{"activation": "swiglu", "norm": "rmsnorm", "init_std_up": 0.0322, "schedule": "cos", "z_loss": 1e-05, "dataset": "wikipedia_en"}
Each number is 500 + 25 x the weight over its row's rms, rounded and kept within 0 to 999. Layers, rows and columns count from 0. Numbers have three digits each. The size before them is the row's rms in percent of the matrix's.

# up: layer 2 MLP up, 320x128, rms 0.207, rows 291-307, columns 0-127
# down: layer 2 MLP down (transposed), 320x128, rms 0.204, rows 291-306, columns 0-127
# gate: layer 2 MLP gate, 320x128, rms 0.218, rows 292-307, columns 0-127
up291 087:453522505483490479516497470517521529477506538491502513498521506469463506504467534515520532489439482478511460527498479547491508524487482491467504472482493479552508489475501545450512504506499503475519494500492502497505483540523444511511524495479481543487496519447525437504477483519531481498472528550468524455483482459463528487471475490489522499532510467462484475506485532486501504535480
down291 091:512563475509497492459552521491493510476540511492486473502481499486508487520503532550475506551486570466533492500505466461548488506513513485507486504478496491490534514503528526541497523493481522564467484477531493530486486478502489523513490499526521552514494489508517511534561510522495513503522524502517484539507511511552488510511447492514527499512536488507530473478530491478512504455467
gate292 110:479510504472501556495505489499530514491542458472499534460508520497529503532497460452471458512506468514523492490482506517550464526520510524453469465476521480473477529520496491501497473529493484499509517507511513503516499513524511511496468529547480502552479467512516547495529527558521465471505485451505510499436515487495495481530507535479513489458530551494509531502495494458494497489496
up292 095:527509463512492535485534513499512496518471498492517538510467492488467492501477483471494449502485524457523481535513493462517499488510510508518523496482463519536492521449471489509482491535502473474473508476511504541479530505493469478478486505550499467504503456518486547557485504480483526557477468471489498544500494506483564484465515478507446509542464526507480517469472522495543509523497
down292 104:493540507490474503494536463487496453471505512491527518512498510496505465522472515487501467477521476494514493470462474516490498516541485536444461484474508491473499470479558480514454496504457495512528494498487542527489549520507463533498537497526487482543471485488521485504563494525498466523520516444543520484465491453471547531501512515489493486519485524497526501489459493490535486491512
gate293 097:492508498486463519513511487556437503501509477503497487496500490520488498495481527500498442499475497503428524514510463478468478494494517526512495510491520490473518489513541497506488538466501481486544455475517488475495541540484446527477536543494493524484500511484527458455526497506511470482494494523503520526506513460519508457500488545535491463497577482496520508486474481517495503514548
up293 096:521481475496506520515489491465527491511524498465504469503549505480504497507562505511504500531430502469492527499471532550527488512513544500464475530495512491493508447464525485513484502556441515485512498545485480497473535506520451504498503496485517470530480505485499474511497505525468480488516472466484479518508539436499524473518451488504477480471527467493483477526541521513480492508522
down293 094:484506474508522469476442493488534505514510492500474539491509469450513498474487522500512522464454487473539537502495536495515504464509518484522485506545496480464484484504504544491517519523509461484450504499505464525498492536522491489472503496515553516515498519488528517503490489539478497492525452522540494471519467485468500449506505453459528515529509455517486528543519535458510467484540
gate294 107:520490499539538523493482512495474499444532495464475514501515511536541479469528515470541461502504475505513512496492514526500543532492517486444508484530513511497490500449511520489485498516510505524477471521522529484510505496497518535463505509476527463539495468517572515511478519508529497523502511490498537513522485488414477536514535506498463529454539515484478487501520501491520485453526
up294 118:501523505508520503494492503491451459520535486501515454573525506490458508457505480497458498465529512524484500489472531462490500537513522506500478485477553464484504454529485502509471480480497489511463514508503517468513517526518488505549489511515519499492486474483503550486484519488502512505443527569495507491481520511529492546522545467509497527516526531474500532473452515489499502541471
down294 115:483488477556498514536515473463449547486514480511511498544533517487508464465490493531505506492504534500515503503524473525486508517522522466497441510480473477484494530525504532494524431485486480502510528533508515461449501524507537520524507510494468467523455497522550499446491526501503488528453503526528495505494494502509464498487500493522463512500513520496469548509546521470486488497460
gate295 103:505515501520505483477489535521458514483521481489489542524512520502501535529519477505515501428499458508525493490478477520502435544517506480495524480513488540490507496499504538484463480471512490523469491514512528475484488487495522455507456518491520478504495492491515515440462531502513529542533522506517468530494483493529533507422491508523522537497510537473499505522523479502541505435503
up295 105:552524500504492523511501486508523484467463504436468506511501547516497506485471557495511508516496443509489495546514483496462498467502505483516487515472512471525498518492525468505511488508518517515484527530507548469510504478514475509450521447548470505468531496546436469493530462556467511449525508497497502491516490515495530502481516466498498511504467503492490482534491468483521501484537
down295 099:472488478516501501500480465478527465491448478481509522478530551529482467522520487463460511442509437543494490494505540496490501512488466493493476534478537472501513515500543474464496506518510539506500487481497525555460534489488480513530524475525530514473521504471496511517549496510467471481491514498490522507518468484535493462529551474532492545501490494462499524524492488511488531478524
gate296 106:468558452539494467511470520491517493499471485492526523512526486560489512488465526501489487485545447497515531548463474520519528523523494535503487528514509506489499499503484469498516478489506499508509517501461530521518488487424501510474492495462475521506527511551524548517510472514468496466480490490480512547502526468467482478529522475513503509521495500505547482451480476505481524492542
up296 104:525470466494502511499490503524492556528502489519449495503499529492477474538523544522514504463502514530489493483494522527471492500526525491485483494466505496445496513504484496501468545444498480504496463482515525468502481491461469515537535491507496496525474502496498433495515522496516490472529473501494476543473495473553467489506523514456513515457466497506433517459498512490491493435480
down296 102:483526483515499470516526498490461528518518503513488473505557486526516495498486513530473516479519546509465521491534522474519518484514482539497564454535519505518525487510472475513503515462465480470489554538486476490484477471535509511511513526483482505509518527516501485505449496496530462464456531484509534484490498487541483570489475538487516465505473511513470520524495499499484448466523
gate297 103:496514468525548504516465481536506518509511550516468508496541500477510491514488504476501504473498505516525468481482466516526503442473512495530522493474494513486514486507506479522499528511443502519494453515478479472505451536487457481548495510525537479466513493487499505468465525542454455494482488514472511532465511514464511497474525542547521539500535455481502514491510447499520519495466
up297 101:495514495526504472494491457450546505536483478482499484510512473519469522471502525510503496515494524506497499508501514548535497492502483483473483519453474503459484546489479496488545482504522484474505568516518505523482544517499501485447509534500530550509525492499450490513480478463525526544537506534496520500531483501449484519537470495504492477550495521543501460494489497467508518445509
down297 097:514507530491512503534471469458559496483514489499477494532497509503483468492551463525538495518529526457476467476531500508495502477470453540498479491516526510503497525512524461502518505494477483520480473487488464512524459514474460481554496523525481534514525488483477566539483507510512543492503501528503470486504506535473490470466505537488488459479501511506499454502483513459472529449493
gate298 096:532471471523540495512458479476501466487511439455480511485491499523497538501474498477482489498494487473518489518481456560536528481516493538493527488518494542514508512494524519506503466508474506531519555503489489556528499468495499483524507492454480514504556504480498531503534468511486508473512492520487481554556490516517478535548482544509470484555495509491496474496487500464493504494477
up298 092:505458480493496476522489459545498470456513480496522519473523493506470521470477497505482466512509504472512484481546536504497487489483552561497484479487454463519482485473508478509518485519514524475524496526519512480471514508494505538529543502528510506497495495463532455477563543546490480512517510512457502533511486473477503492513465542557502498492504507516509500511513546486473486526439
down298 099:492495502502498512491508503454502502477430511505469533491476519491480512488470498498518488531514516539425513467496460479495484486525480504489441500471486482510480442487524493497471518492507470482509454533519488539462502497523491535497524503521532546516461488511513509480496521523523472498492518519536503493443489475530497484505494524532537523481483532524497550461543466481470508489458
gate299 106:532477468511453492516498498487497497521486484486492506516506497563539493520460446499499514439516527459477496451515478470522432514528464494555495519502478495485531516521526522476472467519504498455509492451517521515466497483492522480515506525540454490477451425492539505486494515513476497497507502523505476534506463525509513519503482517485494509474494501500489468476505501482526515477509
up299 114:567503456496475465478481492502524471497487501510481517515509518507480474487517506485505465508549511493524499544490510478456483510536513501507511471511515503462507484500456447513487466471502487519428493550473566514485489502513501503482535473513506519479459490546540503484544477468521535513450492513511532498495495490511484502498469511495485514466467489515513541506525539531507454495529
down299 113:570489485509529459492512489517541516481535490496497523526442443497508483501497513541475545518517479526492500492509484447446488486502471516492477510525473455479516501469513490532502502477530477492483485464494512541518480471478475509502552500536500507483530471477514514491504463506501505523437481502498492542465512458528495490506496522502438507488481506494460530483497539473500485503472
gate300 103:498476477521510511497511533482504513478507495556534514491475469541517480504494502523494480505539510491511537507495489469511479532529541461508541505490496513468485529526487472466471499549505518531517483516564499468490559501540482508500448552488468492505511497518533494501440516491472550491508488526483563485469494492528541497536518497471498513484458498542485474483487513495492492471506
up300 102:500512468515547517515486507502523483491483522490482498509510449529525425522470510511510484517494530500520489519484511468518532512532517409520498517528470503482487529503477501488509511505480473583512523508511493492509511446513533498518489563474485516515501500491501465477473486504526493513450513541495550515497536452507499520527479493502458497513518492541511520475476494509509467490521
down300 101:511525536478510508506519484443561490490501500466454478485498468532540500482490476496486512498552550521484483487521486499491499462512485525542486515480510467489528507537473534540503529478501472498523466491517535492494492487515487469490471514541477526477489530442517487498528508546509440485500520527511443468523531452533472477499505520485480482531505506507515531507471507521465497492484
gate301 083:539522486510489509495523541463500508464506575509443482529488504506492511515523478548528490515505492532509488498505526474492497472469541503529505458463529517493470492498450527473437514517495527494471457491519492517477473499477478524507502464514489481467478507504510510497442533482535520479492492507489503530466489456460487483471496464524494527509502462482482475531485495508445486481529
up301 089:489477539449500504487511532466531467455559534495495465508433510492490493482502513489471496499508491482489492470483479485536520453486503500486522475477502483513517486542531510525502518493465495529533512493460505511446475476525498460534474488501547516500532442484469499491495479506472527510482476508530501460522519483516463514479494537497502509550525492494511492515538454480515447480501
down301 090:546438517467490503464509506498484500503460524471494443515495498503499498535525499520513471499486517525484512477482490513530494489481528516508475527477466489514495480537547513479518474502504538479518485510531471517463494521514483478466502529520467456521524466496513482469543479480522497509460502466496469441474502460542466508499482517501510543547500508510519533510525475486481519428473
gate302 111:517526505542538496502554467528506499501514509477489521499482463458462489526541505507530504474515477514454484535521510530489539459503521509525486490504535513525495530492526510486489482522521547503508504475483514467540500494464457538498503502505508481466505455504504435460479542509469462501480491488475479498484488465460472485474492517515482506462566474491510486540488458496533507487508
up302 113:541526535484530479497502436507503507524476474507516501478505485527489501500483479518505495491511459513484496514520471514547534440495540472512539498487534490505457524483500497504468513557493477451535470490512500500520480464483473494464488448496466481493484521446503474481465508478463502520499430522501484532513451496488508514507504492552498506481509458478480467507480480512491485471470
down302 111:468510483490529541511503448516509526492493501490455495496461456504496495532482531476508479475544477501509482520501522486518518475513525500546453504538536500542464524472490529500519485539496460489497491481526520519514479439480473499491542469485453484486497478496491456492428488488458513500508478490460464532510549479480525515514490491532488517520503459513462513520479518485508500532499
gate303 090:528497469501524516506497487508500518500507523540474501442471440499464434509494525511474507465492511503489525499510494476499465492500496534512516519524460483505493531518502482494462469456498505511492469521492511493534573464519512474496491553485513522502506403499511485491483527530491492505452479533507499464482535504448509497501486497513497468488483509487487517489464459494485520459514
up303 112:489498463494470499505520530513466465495472502461509513497482530546505494469476469492479519472538529511505532525538485504475477481489505481469475493514466489484506496549510496485504524521542518470527535479495514500490505503515496480499561505535518486484459509531503548530495542540463525475485476475503530504447466533477485490478507544446506489519490544520527432524480512518492467496508
down303 104:503494468523514514512488525517490471463492499474517522468493544479511514493442521505477527484516520493456516512565496514495470475502485432519485485509485514500487493517531463500498495486532504486506494479527513473505513475522505486552495519529519491523518520509518571523505535544489522472545483437520526528490451508498517536491483515477500470494546541469549457488496509497479499504524
gate304 112:520513500500464458483533470469498520575491498441485501487501517505503517484514479545556501521456513467511497493489527524482523466469515557523501480514485522512537529489493466511531528504510512508534491496533488555533521492483458509480475501547481493510519494535494515496488532468480436525507502467526460540492524495489495479497492458494508522539525495477513470479518501520534502498504
up304 102:495499475526468463511538503532484540515477486515491502500541503522507497491492505484517500489531532511537493516505512499557561490487479519546461504495481504474519487470508518509536501526504527505543483482533493545541505490513494530485504465526499496508513542492490536499513481484431405506516506522474526520466504506480485502529477488501492476537519554506496462522538474497486489519533
down304 098:468487503469471507487540478484459460489489469509518463474520533524538509486488545507557477522500492523496487475522483459520512501528485486518518462511498541483526514512497512542537472538482528509520502455458541487480513508471510513513520485494491472520505550524544499502538492518491527474466527526507489464461506502441532471495469467525488491509487517505548502517481449492500469523496
gate305 099:510513482465485483477513503490501495463500486518485478487462516436497475524527492498458502525479468486492464525543502500461459512522507495508470506497529520513475497515497478479477522495454492505547493454510513480462505477505520483484492518503462487495516463468499493465522415507481493528519498460465472474483484458504521503485523455518458487509481450530454496512472528469515458503531
up305 099:520532534483523518492487499470510530500563501518479513539466507477492531509480524536502498474509440524487510502464449477499527456450498473467506513494475481530481513490548503519510495518484540502473543529504544507499485528517515499491480506495514494513486474536515504496485528534480559471477494530511544510482502467507474524448492476473537478498526534484520508523522486481537476457531
down305 098:469536510505500474497499489515533478477495499495507517502519500461531482498441465529492480455460491504497518486446501481476468528511544536493519476448517474508502466485484483450503487457505522496523541474487540487508484462513527499519465490505517482492482485457534556471534435507512481504473459472483505473484513476506476499473517507448510471509491507483469487499479508490474491552516
gate306 105:504500436537544497521535487507486459463520476500504539539493522524528484517514505493456564496514481492525481486480513523514547524537508470492500527483480525444515484500471507476450521500493480534558522508509504483520504472501487490444490518468496468509498520542501506491466474498460451514478550518496506491525496503512547520494499486474500477495499494453509493528488479517529526469508
up306 095:492493525497479545534502511538534505501541498536492547514500525492550528498545529509452478473509533505477481520474478466467563501502512502484471447462499525478526472477518498517488504491490506521470519522529494485506503487471498477507488508475522439517505507515497500501493463491510475509489539475509460447534504463495523507503504468467435510478532523526527472512491527520518490544485
down306 094:508496530465528481497499474475534520517522512502465499458554500513510520495451487496535502518473509480471540514478523524487456486511503525510490468489531501505478492505520478480485424454499493457474536470494491520441476489511527500517510473516456497517466508469461474497544512503511492501451455516502495490483542477538506510494504516525498556488524457514499522510476525472465471501489
gate307 111:520506496523479506513543496521479422511549501525502521540519536468486492479539466532452493540477464492532454477477517495522495482526481491515484484512495512497529454533533535503517485529499474516561504482481483515529492523463515524501492499513505543497492538511487541497543483514461440517485510537488519493491517529527494533509529476489503479504517517505510525511483518499449530484482
up307 109:520514507478478542524531484535521475501502502511487491518500524491522490483542489533464500509557501480514502516520479488489486504532460538521456499543520513487535504483518501506463474508539541518494455486495471457497427518509548507489537473523528505519458505500527550540460512484537494490495481475550564464474520492485506516509517511490496537523515494511490497481532492532488488480491